Weights of a small transformer language model: 2 heads of 64, an embedding shortcut.
Each number is 128 + 24 x the weight over the matrix's rms, rounded and kept within 0 to 255. Layers, rows and columns count from 0. Numbers have three digits each.

# down: layer 9 MLP down (transposed), 512x160, rms 0.0438, rows 251-305, columns 0-79
# gate: layer 9 MLP gate, 512x160, rms 0.145, rows 252-305, columns 0-79
# up: layer 9 MLP up, 512x160, rms 0.155, rows 252-305, columns 0-79
down251:138133141111137110121128118132112105159220098132106134138120105149119166123109139121155108135099106117106154133118089145115140140137158157103152146135150151116113106136142141101139073129118116093107113152088118132159134113123119092174101128
gate252:113137125170136097100117107117149157105173078113108155121168133097164130131127123161109096133196114132102115132151144108152085132139142150085141102097175115125149126118128102118155145123101127120114152123121135121133106180153163074158137131
up252:151088096096111174119153142143123106120117133137133122118141097129165154103116107112113117151164150126099134122159158134126123135131133145132150124164145146125119145127128116147094116118165096126076117101183101127127097075090098150137130130
down252:134098146160125083124073095137188128126106135118101107160128108128168110130153122128132124154122169145124104134127165118122112133192130140130125131119135114160149084123154108113125115107123174106101115111091121187138095104131163106130111119
gate253:134124139182154101123103150098133131146179130154116094152135116140123119147132134091149136134130106154143132117064115123116155114156142151108155137084110099128144126117097160156123148119120130120127121154085140160148106149137134105103145155
up253:109143141098111143100128116173100132128071148114130141138128165130175160113099095152105107124096147136144126142145112122133127094129180107147137154156117152078143159137127095135110119113102141141151152121142139143111107139107108108140142106
down253:116151122146183128113125158126087093113145138151107144104135152136100122173132149106073137130116127093127112142130133105106138131130163169113187120093130101110128137141127153155131104115143112115143148161117124136143142134162116137144125144
gate254:138099096125149139117106129123093113183163111125125086088180114145149158158148100168129115117121158125151116135104136146124122118120138122105154125157168100170145134135116152151075117109113104164094127109088096150091145119133112170157165146
up254:080122119095127150169125106135163132111148126119119106146166123136114142130094113120119133119147165127133088117143162157110105076155104105091142148116124078101176147114155120094132163112123125131106109127114089104088153074136118115119127148
down254:160170107103136133113143157113112126133150141121136134126078110132168109142135140164128149111154157124097114117166155126100117131072088140101097132143140137104140095111136138099131152076097086155171166154139142097140131143121136146138172172
gate255:092108134125146156145115122098081115144110107162097116114138110152116154101146132145148172127119169107087154088131167117108106105099132108141133145115139112127126126115113139120113129151083130153130127163136133122088174081107134158139131106
up255:098119104141159117164140112113143104150117135102159086128099111082113111128145096121117127169138082131133134113160130143120127093129139149145102139129141125132090100152160098172162131112136104108145105127109147144085104131137142107069151088
down255:107104120082134122144137131159111142123154140119135127128138136145093106137163135112117124102117102124112127147136137132130098102091149123148139126099113089171141117088134128137137102106091173134144091137128157145147098116147127132084148139
gate256:130152114134107117102110123144102138136097111113124119093094144131167070134134108165126156125117096133119144151147138127126193086108112111150169144133102185163157139131122100125118128095122117116129174147166164161111144123128105137148106081
up256:090113124136136117111120110116123139124089110124126127109100153175143150091108102103111129107075139153142129136161152136111186127129105137118122172118153141155156113105096139168105058146116114059135130114084112151135130133114097117134156124
down256:117121131180136129115154155138148126171090148104123119117128103137136080143124111151134161124120141143151140156171123101178129100099088108105114088156127125109089112121154153100104107113148102160150141100110116092203150090113166152134085093
gate257:175110130129108144121082119079097121106135121151162136102106117113145152109137129106138138120136147148146134126161128086149178166154106139125146144149146113159130125113157143154097076129149111138154107126122178141109120125113145121147096161
up257:093118143118142123117185127144110169126115068128100103130172119137164108101116077128146120147091130116125141089135137176078140104145133128165103140117105130129173165121096100124166116131150162094108168136130121103122149142086130099116108088
down257:118124129142149123097126133160122151115114154142189101144100103136105126118133171153094133115089137094139107173130141148170118150113173135085121122202119122107161159152202131145145123106113104095139160136160134091169118128125114167120161152
gate258:118140142091132146118132112092155140128101079084133081138172157085121127150156132109083122085148172159116159121131138126136145152167113110149129135150151107171097159137120137129158148139112164111134141176126118148139118091133133136170112110
up258:148146134140114130150174085151115117140144145125150103153130101098156083103141116131096103121136163166163157120127118128132122108104111117083128148113154129106096123133124132087120156153109152137140176129134104127160123120112113091123109109
down258:095134151125156132099104131096123133113151158115166107093137124121174176136107100088135148122122156102101136123119159148129092064147137135136148126128141115147158145128094124083128139137131108129125156117150161114101123094164133132150120134
gate259:178155172126148133111105142112123154151138119137136118129129176109108102124131122164116136132110145143130135149126116112162154130149115110157120155169135128125138129147114153126137176121109134159161089140101085165177140137126098114141116100
up259:114116129102124135143093124112141161126135140107134129153110141097113097109133164100148128118129142117153188151099112127153134128157148114167112103152157108110092108151160112157162166116135169155193171134127136188131118113126138134144112155
down259:151155107138162125113150091101145129163142136147129151141145113092111165187165144107094104113117124120127129112142112139123077151146136132098140174126143105131112135129084100089130124107122184105159141142159143112093128133091120142136146120
gate260:144152125097142143162152164074111109148097101139136107130128143137151096110153104091192147122134107154112134153116104084119135131150129110136099115146107161167066143116127115108144092127106101150141150142138158134164102127179176136101132131
up260:108139125136110120150143138175136134104125111086157119110107144157130156129103140087143099157129131115131181139108126105099156145110089060102128167154084086089122108126112118112098117161150163104119183130092111151155119131105151155153128150
down260:137112115087152121159119126137165133124124106143080162117144151139107135151151144149090141113130112168109110144115154157104158136124138106102125126121160083137166149132143105150154146152101140081141122146141111111092163130120136141154122119
gate261:128090120138169144185132151133164115136145144116137194119127155158157139132128126089111104159118135163135155108128135112101154060132153134110072173133108159156142116173119099144122097115120125130132163107121158125105144168116112113111097105
up261:147150115108105135112166117166128123123138146113108164138110140149141185104114149087143164119126158169128092166154090134160154171123133107112119099136108149174124111159122117110127148091111092125129107134119163106059143155118146126154101099
down261:129197132137103119151136140146135118123136140138151100117181133131141106131112133116127140132166094105094147096104150124142116098110099119156129119115112167089130128116108162110123105112100110125128105136155115126114136098160130134109127132
gate262:139093088145153097142124105122145124112146131129128154130141160169106153148153142116129153091150125156133133163115080120135161131124093132110149150117138145125116169135145131104136181109161165123130114099130117123152155112109096103116143169
up262:132142128146139165159102151158087149154105119156122107169105128100115145150136141133120134139045136105083124128135099100089149139167143119170118123136109153106138110124110116171159123063085106159119134136135158109100109116129111128118133146
down262:128149125100145124149143113089121080138100102108105134127140149154100137097135139129142120141131137093139112114146120097173111114139150160138123125094095111136130093124165083134110095138126135132111144177114123118117123141104134138140144122
gate263:124131114140113109146072136124116101116121119126123107139108090128107129153135137132131136090157183132130131143130150127157064115142151108102149111131113117164086145144162124108132120142107107127106118143126134122153140130147139102144107116
up263:116133094133118162121134105134127078107159072136092143126116104154119128076142120103126132134150110166094115118111095137069108098119113127140131078149146124124137098156128178104096154143169090118159139151131118156123134143130119156118150134
down263:129112146192097134147149109144098089131131126097100121144121127112125107140123106090093144118103127142145144134191120133160139147131130130118142116145137157121128123169161141156149093145130126180139132159102113138135119111124141137186139134
gate264:120147155125130070114117138112138106151140133138151129113153067080110126165121122164128144110118148151110111121131150131131137105141152150147138120110107152169105144150163083126113152045112166133148099091114143162179159130127171079167097109
up264:115137121111110144174153127098118102124167146111120140088137150122110084134099055153140140161124129143190133087178105110140180113158134097116114122168113135119160106109149143134078130113157127099173143117042124116117130114143101146085119163
down264:123133098091091146117142122118124134101138060107153142140146123134131163100104115120143112134147130127143111097165101098147117112177140161133135142176144146146133104102112133089075157132106117093134149131105118141137138110140170159121131110
gate265:117137096104131133081106144170139037123124094145108134115125130135117114139136138093118143113131121130155142125155126137122167126164149115128132100090136134147095163142121137113118107128118137102144111113157106117151135114140116134104133130
up265:104103116094126146110096132165123114106117129108103130136113161163099107141094142128138108122146117139123119129115155119130153150124121139111095109129150168103120141104146144143118145150130134149127150127126102110158133122119133149099161113
down265:119161169138105126153175099072129198143136159150113126134168109086129115126131114135111107132105122115130126101108088138139066109084152144149133149115143123165164100130111126109099142121127117136131134139139171129129148145119113120134110115
gate266:128145111105113104144105158134122170080089109129134139090125106133120125113127127092175130160147095140110119119094085078145139119082097141120154136158133104105110153133138124068089092151116099140135165144129106141150098093166123154157141131
up266:161143125098181147112099166115133157087126102105124128131111132161104140112150098118102123112146133127115141177160115130104097102127103150121105119150096144115092141119127114137129129102127138128149100150142134081140127156120127131136156144
down266:136135105121123067114101136141163111141165153156114136166156125121137103136125130156163112097124134143096113094150109097150145149149170098132118118144091137115166151132166105103134177126074143105110112129141132094115115157148109130136110134
gate267:098126120114164105100131144079110100123141116126102115123097140081124150140092041129147100122125117146118103098133073127078149119142163165120108139106146158120168111131095080104163151175150122133116123126107134109148113193102121119095141162
up267:164126143142104072138138164110125157139164169138171157106116108139163118148141149159114106118122146103144115143096188127146133162096153109095132158169094124127092091113124139125153157101092109130100127145117153136157146110132123125154111102
down267:082091095101132131122143132118115115126141124152128083123119156119146140117101106109189114158127148122136140177136124122116158147117122105100102165080118167082125127154133129145073118150132119152107132133108134128106117101129129114157144120
gate268:135132121117134121134154102095152153124158115159136193109137099134163103131148126110098144113167136118117141124101111142115103151112166165091135101142140102091115152068136135078112151147138101131169142142036103148147110126157121168125128148
up268:121084089085168111150130137112168150138121150140138146151132121105104094148130124106112095166132170154105166131124103130164139126171120149150115127114130103137142135118109163131099078101138110139143120140123101161143110162128140171136078148
down268:121164119114128143133151145153110172153149107146159097107106123118137156135107147137096102093142186117120170169115113122117119159114103118116137141174089096104153130172106125078143141126102145126146139100144167102122125152123103064171136096
gate269:089138148152136095149127104133143099102136132155158102140164175105151109183148096139097162131119126146161144151098123095138110145125179145116142104106127126159118116142156145134125146127077124176099126094148097111137130106119108120179137106
up269:116104129106113104116147166088109133153112122113126123090106119152105115089119141137119111110131110137132102142161088121129143132086155120124136126096176175111146161120141112127127108139122106114128101157124135123114079119108128143163105128
down269:144144120118102144141117133151087144104179131118124159089111133099111129105191130101114117131131126141117125138155155138097177137186120109099115110129114145115095122110180126101114114107120116112136129122133135103075116156148106082134143134
gate270:104101115147164117116118126136081105104130124117143138136110130122113050095169063161083104141123116148124135102123166187150131100154185149122121128135146144148101117099121129108149144114107140132124117112132142128145105128161142153114110147
up270:120111163106114149134109122080142105091144151137103129147110134137115139087138117084127152123120089128156123131146121115119167109064175101183113078118138118103150159105108144115137135100122154119120110109120139076147122170140115122162101151
down270:136134128105137173143106121182086141167171132135151134124148116148113147161154170124147113100128126147120107113087163150152144084109109091129115144140139124150121085152099097127100125120086087140095110162143105140151122144153176135138108127
gate271:120144129155092060091131144146129090155128152116142121135117083192147165122174129127103124121076118128117106111106118161128132172114096119125114154114130095148160149097127150116166149146097119147119165128157130186127126131161156112171149161
up271:112151113164120143124107151175144108130096122140153109095096167144137127138139176149122119097109136134108141111120125132150127109107157163132081113105141161117128115127106165114150121119115097123116095131081181086100105151178166091130115127
down271:117117142132137144177126112158084157122122166138144105165157134132154132120132138135110114127138084138135149110101144148115073103121120157085112122141146148147125136154130158117095128136120138102097148148101162090166122127134127116108138107
gate272:160121148140109145135098118160103120114131136137153132096107172115144174096164132141126071127136176116096144165138132158164118165108143164114101162127131081153109112143097153167157130086137128141140152123112159126122131127121123142113119117
up272:119083107123103139107102154121155099150095163110096129154158099131114176120147096164150121134157185087157128128121090159125125123133124099110143138116115083139113130177109165121118120120107127180116121098136158107103123103105125133166125147
down272:151147128146160137121099118089164120122074138144128140131119156137135095095135150075147148165146119123113126138139085097147120130140131106135163136099132159063124101080121150088117135118072116094120131119176143154081125142138115127188131138
gate273:134115113179132116187081164079113118134153182101109136088107121107097134103144110136113123094148107144106125158121112126123084110141044115093127137145149123135132117139114177103140128120073147123132097127088120124161110167154167130107069149
up273:117148117117144141126110136108119135127181147137091131124100137103117105136125106129130101090185139110137154173150147116170105094143101078106138135131104119111134125156088134110110080125107137119144123153134124148161112119119133108135071135
down273:127155110115190126080150135092117147125162157157094145165171105116140121145096116139106129107104140155136155113111100103095115116130097105138141101172142107138101076148085122151146102128099153114111111123081123182139133160118168140139133131
gate274:101133104134130112101119126147113108151146122122114103145118124139142128114108136137118119148114139147119149117121113138155146136152173118128144115117112133117129170102135134108099124139106145168074103102124129124168117129126107160134147119
up274:130139126123137149119102114135123152152137124167137099152117118083163138133139103100141129120115133148095164118120153148100103108108151117125138106137153129134144113164139127107114131097131124100134099135141132150123128196126136126127123117
down274:134157140140102121138110179127145080080135104128105090154130136142100118126157094122096126125115128119147113154115163105127165152193126145117119097115149135095140120105102146112125144126100115093156148117124144103116151148136146134115105147
gate275:126097145118154125137098102098127134129098128120100087093144100121100085132179130142202099079133132156123125104133094086116146098107137120091123124115096097126115145131101168106157106157100144162199164092109168115129113148113157129103143139
up275:126106140160133145106147138160112134163101119137100141174123180131146128129121121113061139185100153129140067164168170148122134155140116112110179154129143059175117099094139081199132120113118171105085108127166078147165159119167166102124155098
down275:144149129145124120119159091140136095148126137132097145107108170148098146158126129164102153149170092148077111157130127097171136143104173184095101096160162093105068103127129108094122123137131169107093127099100121105166168148132144121115134112
gate276:129093167079100116141089127118146144096146129110170120096173106122094098124138149106135145115125130190128132169084137150124157119160182118138162130083091153163156113101145119133140156146135095173119125128124111111161117142091142085103129073
up276:105099141119157169107128140167127137136121083086098130138133139101158116108164155146154131127103088154127125137151144097118118118126134086148132184125103137141119113168091130118124161086133172140141147123129138155124113146108116094080166119
down276:147172098150111107098155146126131078093162131125134121114097141129146139107154107110132112109152143068112163100108081099127129166079102125120124120146106109129142147116120123115108090134125136148153125125128125096127173091142147101138093148
gate277:134127114123148102137115143111128189142149123116130144148117082165132147109153084140124128090130143113163144129113086100138122062142110124094149093182126148156149104138151178102162134138129138124136148137153132138109099165127159112176152129
up277:149118110148098159164113088118146104139157082141136088134140116131144085124120123104144139108153141148166138130175081121122116137110128124135088133105114174145126132148128080160094110132156187104156151159160119099119092116139111134124120122
down277:101120166135073154127143135135102107130103130106102113141155124104116088097124117149102104122122149152113156155160076146127122130107174122121131139146143128121110162161161136109171135094134100129155129108145122116137134121112127157134134139
gate278:089066112114153154134145103143145091125134111125149142160121139154124156119185124141113133147147142159129112090134134123126131118140104119142123120128163184095132130108143155099136113084118122132109109137152107176117139090109126154083155130
up278:158155126131118137138140117128116161142112167133155126140137146150152161120143104112147118110073160120141149146096134136130108098097125100159127147146149139110174156130129150124118113113128139177129150128099112135097156110172129092127113123
down278:097147131098102140122135116133108081118171119123121139157083136120121135113123117144107136092139118132122115111125151072134151121122123150110113113132091126122137113121173135076141166138099072131100123141123120129138113130105122158180151147
gate279:106100094189141106052135107089149109140137137134163183147105117143111162122138132133099083130093119133138122131171089144150133089127138126134104132126102111147139150074124110110113124093153135102065138084155156124138121160160152141138119112
up279:137143142100152163103112137108124112109169103127125092118135117150112102128157150119136139089141133144103089155097157117133148141176124130101115127105135088122120078087131152091140145123094108092154124123121135116081146095076102109152094138
down279:089116126084145157092162116135062123130120139141123154136149157128104143099141103127109107124168107128127116134164175139137157116128119108142120116119113108120146120133103172132137167133119127121161105141118106129142103101156146099093144134
gate280:110162148148151148150166147133164099118142117126139085126127110138133111108127150099138113082116125110138072108132136146119111127132101118117147093187119121148145118121161111079118143139086108108085148121136119141116138115134159101096119134
up280:115117109167133131133157129111128107104139195140153138123111122120120081152102131128125114107123172112134056154127109116111141175140119130142137169134115093132117140154132183110145116124149118111125145129118138094131155151137154087077100110
down280:116129109136138135138117159118109103128088141120121122135137140135127117117089104158116132104159155125099107122106129138108109139142119132161145097120142141087125072090094145108091121115121116167139173122140143093061138116169098119137125131
gate281:160086187132100098103107159064155155110140117155116131100142123134168103151105149095153114058101113079124132101107133126145138121085159111143118149105133123092100089115091170129182092129143118158103128151124102133128103129125131130146125123
up281:074155156151161149149163092126128142140101165104146119114135131139130130114145128145137120091128122104121096136133129115098137111120086118096137100121194104140126153138120129155153125133147123143124104098152110095111121129131111176104163090
down281:104137118143116106163102122131182131099101143133141126135143101155151136108101127094157082095142163135134139102154118130170099172131111120105113084135087118145140163151159165182117115142129125124131125118128076158117144130074096139098097132
gate282:184157106155069132131108105169101124133101090181158167125132163124142100139175167129085160157101129074120173135162122136149132117155178085115097100168104130137134149150107131106167166118174146149133109136122134131134121198109123109150071110
up282:189165122120102090106138122119136164112127096103119111140145105093132136126079155128102110159122142147070141142129097123106137137167074155181115146103077148122125107124143126154123090154096120091108139114127155134084190133123122143109158156
down282:079111119093102139165146110091122088109190102135098123123146105133133109128112096130094117128098145078138151118128097116140091110110099114147088134092161128105157133101116127117150137075104152170121139076148131112166160126141113131130107166
gate283:130162085136127110127117139146134145131110150116181099109098169164120160125121169094080118124132117130112107106118116151141154128105122151144142137178139127117158129141126135121158111137116126103164124103130174140151112170115141103133122141
up283:138165112151129126107138141124116124147109142099166141131135129144083108122108140123156138105136104109142096095114088105147124169146129163152128132164178093136126145103149109120149100076114090139101107124107126157090143110142158159122114132
down283:132088122093097116145140142126157090138102142121134139107127106107125135119142153119148126109137131142112154113084121136119131152098138112098152115155076153152119142127145123094111157118127119167152102196170105132093121064129074101148094144
gate284:124133138102152089114105144125161140130083092102133137138148156108116137112141139163103106124139151111120150128113094104120138161133140121165108131166156134127141120111126147113100117165129157115164125082107142134113094097138137077117147101
up284:152134141155096151126121191150099142127109129122102132106102120110118144129189131086113131111139138150096129090105122153116124104154159118106101160096178134142075143149092103157151094122112147099113128131107148091083142158151135138159106152
down284:114100108101060148177097154076113131111088084128152129132139164120097132111142130155120140090116106131141126136134128163163089142119122105134142153113146113090129116143132123109107111137122107136155100162154131133150146121130136144131147125
gate285:060161144140117096142132118155062113115150127103139145108129117108126127116123136095153091134108127142127118120119123122114147138136167175145104092127095145131132117101063116130127088145116158144155121123104120150138138116109134156152115135
up285:124118101100147120150111114109148131088124104123102130096108104153144111151137143117119118123089169123118160161133131156160125087126121075112144087104145150110092095102192138117116125140100144109142132158142114124137107138138110171120158128
down285:116104171134100153109113127116151146138155114134123146145115156134160136083140120111137153105092162131096099169137114149109122155095149097102135122082139106150152134105149136113156128111131153181141152142147160130103124151145119119137119081
gate286:098117158135136121120094136082088095117164136117125150149115151109079155141083120111113120141115136173133120129127107152082145156143085084157092119125088156130101170142144083097114150144160110120137136115134095097134134111128129140113116120
up286:111135154138144126096107149123125154149128141099150082113134137129124144138140115133145151101153122137106135164122141136108109092122129135140109130166146155138139110132128089128114067151114132105096118143142131102122108093154140176122134115
down286:141132125148130108155122101111128166145124099119128109104138071112129136160141125138108109128118143120119133102156136134179112107113137112133136138131114123179167157156143098129112134163096129116107118143118141141125152164125143101134137107
gate287:124120163115129150098098125116092123105171123148124109150136140143163122080142090140153076124135156135138170140114122119151111157134130143124170104175135095139125139099132105139121144121137147144116144107129210119131139166143115114111111125
up287:120137127140147111102103116129089096078159161127149126144111182096152066158128153127126097089109152157118119137102118133131135107103136115137171156124143189116144128160150109156107147172163147107147134155140154140133163192130126141142076079
down287:144127145123070164115106084120133147108101155124147113136120095108170125138158100061101089207114137093137142174170136127129121154138091106148166127147111122078144112121158123154118118146082106154164120140101170155133120143147130117124114111
gate288:097138117133149128102168114115173128125081134140123148159125177104113155136128151093096118130105156103079064154131083121156107125113115120090099153136131101107153152118134145127099104133120124096141109110145168110109142142097178160129077150
up288:128099158092133082118108161147062147136116124162122134104137108130137160115131136142110147128156142129164153121106133146114118118123133155108149101125073142126125117135160152131097131167157121152190077122149106114117105089127118076153151147
down288:144154132170158156172117147122161152145175117086113141131136111152139131079107131111177121143131097110112131128144116125191131148162146093130125146120117111155138134158135121127139129152123133113106130100105110192136146167113110147135130101
gate289:127084117106155147100137119122171137107106142142081133124166129126144139101140147140140106089164114124120085126148121132094143120141098083103093126126159111134111123144156165102106131162124142139115112134096114079120136131123143152116118127
up289:096113130084098102128071145097098138095085102097144115113109108101062125145126113098136196153181107124125125117103120108139119134140148171102139146100130151126119148104120118115154125101155121130167124121127127102153141117131117138119102139
down289:148145124150108080153137180115133159143121107114145188098145140114166124103127126155137145141123149135174137132133101116159157174137119124142174131101161131131154142121119160124129100120144125075148182116112135149090112128097146148111106097
gate290:120102156076117126128085128120128097150124101162156152140176140085133122117116094093168099148097119135118126131137118106130110097096140120120117133143126098121124123142140146149095134113143115108145099144158156142115106108157131132164111097
up290:123149101170137140143104124155120124152114137119103114110125126164108094134138138134097141128100144107128108138117138179114119128095114115102122079190128108164130150094129133108117080130149130136153152174134123140160090147122102151142051155
down290:114158128142121127128130149138153134142144145130154091144127110141162131122103110150069132123138098124137151116129075139101153135152101178136136104137102152131139128140132128112148138125138159139097130096132103177126132150105123172128133072
gate291:080143152133147128137157124103141133116135137100157162093119132128101157108142147184085100115097142126131147121068128101153158099166121110130147137154161132091119075200086171157153096144115065132137113107150100137100140157100162147106139149
up291:095145114144165160131110136103115102117161123136151172122134125133151119101117107190109090115126099106105084124114130105156171093111154135117093148111128104095086140169112135139120135112120097112137107120095151143094151143105145183155144144
down291:137099136130119126156112079161104145116111143122150071097120129094082105108159128103113164107079136098155150098121111154140141162067132117135056153075128146150133183112143191142119110099157113115133114092129080129107119122155115156130092088
gate292:118131098103089146104100162108110148092116124118144121083085080166114140148107107117090084151135111098108153105121101112114168152115110134169165148114110129157118193126133137141141140126155136143141132151128147158142183151144117141148075104
up292:146148111150163082099091145124159116141142131155121093104140132121115090106136162097143132113131137132115057108151181180116101116125183105163128123117098169134091176089149108116123112133117078111141102111125144128179131108152150071131153167
down292:130112105120124120154119102132136126123096138111104167125168141108092143053180129157129098126103135168134139157107119180122127155084165137139103129131089184111110148115136109123185137133113106108135088146133156161136120158136114132112175125
gate293:098084118137092140107094116145176090143084092146152109115134172167143129086138139135115111123111149131122134138125180120113118151122123120165099136122106144170106131134147152119158141140104099123082139123128108155093118161120148112066128095
up293:167174142160135143102142084119114150074119173124143155146156105112129083143119159141117130110128128128136119156135091146157122078148158144146182093138165099124146111171122145149111096120110110140083169139127124120155145123125108124188137138
down293:148106092130157117114111138127139138139130142122110117122119125087173099129150132143123112155126166127132109137095124123155116111126154153086117080137158132158106109159133125114155115106151135120154118100127116146148100123120098131142138105
gate294:130147152126144135107101108087143044136170134109156117142090139132139120113121090128082115147074104098101161121107090131116137145116122140127087138104119089132084112126138132156148153124136107148133131075118159120154157096122120149117119143
up294:111139120127115110166121126086121157141086103125085121121146098154155134101108111153142116131109116138121130104145112160126135125107102135106116099122139144144086122151130152107090119193147177093136159134089106148155128158082118140131117131
down294:135142150115158103127094129156088085127085111074149123107128140127090132090165112157157139125135172121111107133120181126136138134126124117180115132130135116118139147133151140133125105136087111104143115126154151133136130087106165146167138115
gate295:113124132132157130125129149177076148121157131154145104099149157135179133107123135133117138120126130137125137094091139148114110152132135129116146154123135140094107157154142116110139152090156143103073113109124127183177138112132127053136144099
up295:157115084133124086137145137186139091152150141125120135154132145114163163114130143175149089113113149089121173143145128159097149158113156148177148145132094110113102141120150097119148098126125125134126119113122113152119141118126131118155137181
down295:129142127167160140114116138178088124117125184163140129146164162112133131060088110167131144130138136124158107093112114134135110088134113108099143142124148156098104113127090157116128199092141091105115114107111099178178146097109143080144157092
gate296:166144139159156069154124154103118116106105112085106162093130143159141134118088129130114141123111137104127149161125119163109116115099167155138135103107112133134126196094109128118159126092156145145122057135148157150131120142132105140115147144
up296:139105125087120115152134093168078164136191074140128145132141115132121116115115117134141121162161151156144126182142121102145155084126156078088119095136142146127071083116114113108120129148131117114121152114124118110097128099125110136090114109
down296:160109113145111147097129175109143138133128100137099131144121132162108142102119115116142146143112111091139134147124099143079133122108139164133176129135172132120142132091170104118146088166124134117116110145115132142093156100123121120111096146
gate297:121084118150120156151156155097116176106156115145092115104149121113116143101138143102115126088158154142154137138135106154135093111100141166115130096184167142157075074138147152114136098153115150168136135135138121122153096128136126128170129154
up297:151094114149156111146123125114174161113136127130105160074101093129127145148138153153092141124160155126141125125132098155133093171122122177110140112141153149118137076155102167128175093159102159164135115169137146121132088109126129133172160132
down297:089159114133147134145168168161132125142166132179135147135142126148145130143093122120113128106106131208096158090101133151129135104137160146173148167164126154110130112146127135131163086103096114107130199118109179165155085098117080151145154136
gate298:104118110151108129127103134102152141111139135141117140121135153118116103139119149128086140111152162075182115143123170154164110150141126180110117163133116120096071134115155109157148143129113121110106130080114110114140156141112109149127100121
up298:113123137115130168132128129167141157120096121100100160110148154147132130145096129125152128148102128154141139128113147131085167130113139122126109078117128109169127150133105114084138147085126121127170102149130162149107130145178125133143130146
down298:101160111145139133104150118149123097109100094104167117106117143179124085129136123151116120131100146093139112129093110121160109158164172113113131117153109129108118133127161149125158104129150155088122155148132097130133124104085150134131103178
gate299:085146117108147122133158113101126099110163127128101140149121203140158101190134143089130127109144136147152131151144100112114119139123137131126093134144137120075125115104129129079162136126155134124132128142154158144137134110155125136107130120
up299:162114107129093154167150127134108093142137144141120134146089175114133128148147115127147150129139097159106131116126103155091116105175106134139106102132126102137132136116121128091103124106136103154163099134143108136129127134125136130081121110
down299:142080146158108137119127127126144154152109156092077124124167103109152139114157098135177131135107128134117118097149109127132142123135137152125120135086127101106107132143133129129152114119105079108133126139113067140148136156125143103109139116
gate300:132067119136140132143143073088097173118145145173119118133179107115147102115158095133150102108093111158143114161159132139159153080140156115126107134149117109184089115114131138123156127123139112157159103129118080109106148134163086103136151159
up300:177157145150093137123131120139179114142139130088139165071105100121126158137086151123156107140115159153101085125115093126129063159088141120138138154123112132136137126119110127096100144104098167135138126090141124132165126115160167116122135124
down300:126155123149162118081103155127100135109157117139120143150116120166126114142132138100101105098146129142140132123133143161167153104128140111132146106122143099098166164107136124135129167130141156132148129102067154125140138143176125106143154127
gate301:128073102117146151159087074137151128148117148152126124131143132153172159107142135123092129165132126129107136116117098173120166115108137186127147168117116158125103129156135116153097107114127127104120086135143153110148160126134121127159139166
up301:121107130159172128168170100102111121146099165134132130123136142147142139088154135134099101141136141104131155121115113178118147139138144138132151152120121121104161108135130087101137166077118123106150111187125152101130145128114114115130167125
down301:128158125155104154134135162171098164130143121105145124114112130175148104109114133121158141113137125089144144166153184175151119089075114104131091132106147088113126141153146114143110089134165151142134056111102125106108159080130116125159148113
gate302:148078129129131111141183128032113164064140177145096109099151122095102101127105124104122131126162147130169115100110124115141116122102135126122126105127103144153157096135140118118123174111149127111136127132127110157121182124111115123134112135
up302:133157129121132149133090116138128134159121086113166133152090132067144121110133154141133133144098116132128121154152144121119131140163093114114118123159148143128130094140141131160099096137131085151127139139074143099124125170129148181103171144
down302:118081150130152091129181125083124111122136120147128109141111144156143113123126127105121173133160148131116111116110134153155136130069166118152123122123141128147135106124159152113133162108126106174133094128130114142140158110143113138160076092
gate303:104144146110120151143149152112134152120103094091118120119131113116151139109121116101162117187096114149098119136153087094149134108150142132091120151085155112124153121102132133113130075107142118134121113129157147124158140075113168141140117138
up303:123166112127126115123098114126113090092147134074119129060085093137134115106104086108126168135169094095113101140133150160118126125130097117144142143115089113120109157135130149117124117119137117120119119134156147128080107130144100091157129122
down303:130115137134133123129130126108171146135171158151154119175109154112110148121173158133146093105127161165115141117130158108088100154104117149124127108160125109155165172108134132101183115144092163095114173146126133127112163114097126150102105120
gate304:154127137157094134094152118105087133147129107099136135133130159161133138145154163125155139148123112111154093124110158113129098178152124152106096115128136156134098116112104127071117108125096177070093087108133105131160163126102086131140098125
up304:127130122134125153109105163146060144098123171127116161134141137120145119134108113150160148131120127139150114147101123156116116145129110158129132175127138145128172141153129100105104117149162171065111113114148127160180116141121085129131104096
down304:103112119127108142098158164095176112153115084205051108172127149157106146130140118086165163137149112105114108123114096113138135101160143153125106096142148136078164126083109073154140151126118129093167098127150089124107136127145108122148146078
gate305:144123140184145147162157159105127133139127168184134157140139139129156102123107147131134103117124134138120081088118120167129155133110097122095098095147117116091150141119145140127130162129130128125102107130131112114099125119149155107127122127
up305:145189182103154085182078123108091089157182156115083121125099111101104114166131104148105125144130201141121141121143165092096128119127145125160138123132177158136099124144114116122114120185143153094127144095139129125136132124117084140138125120
down305:094075166143140167130169142110158112152100117153168107101150151168175146171108139110168116139123133145116125116155122121099121150121133117153132138122127147134169099120135151123127153099108122148145113126114127115115175144158087121108172153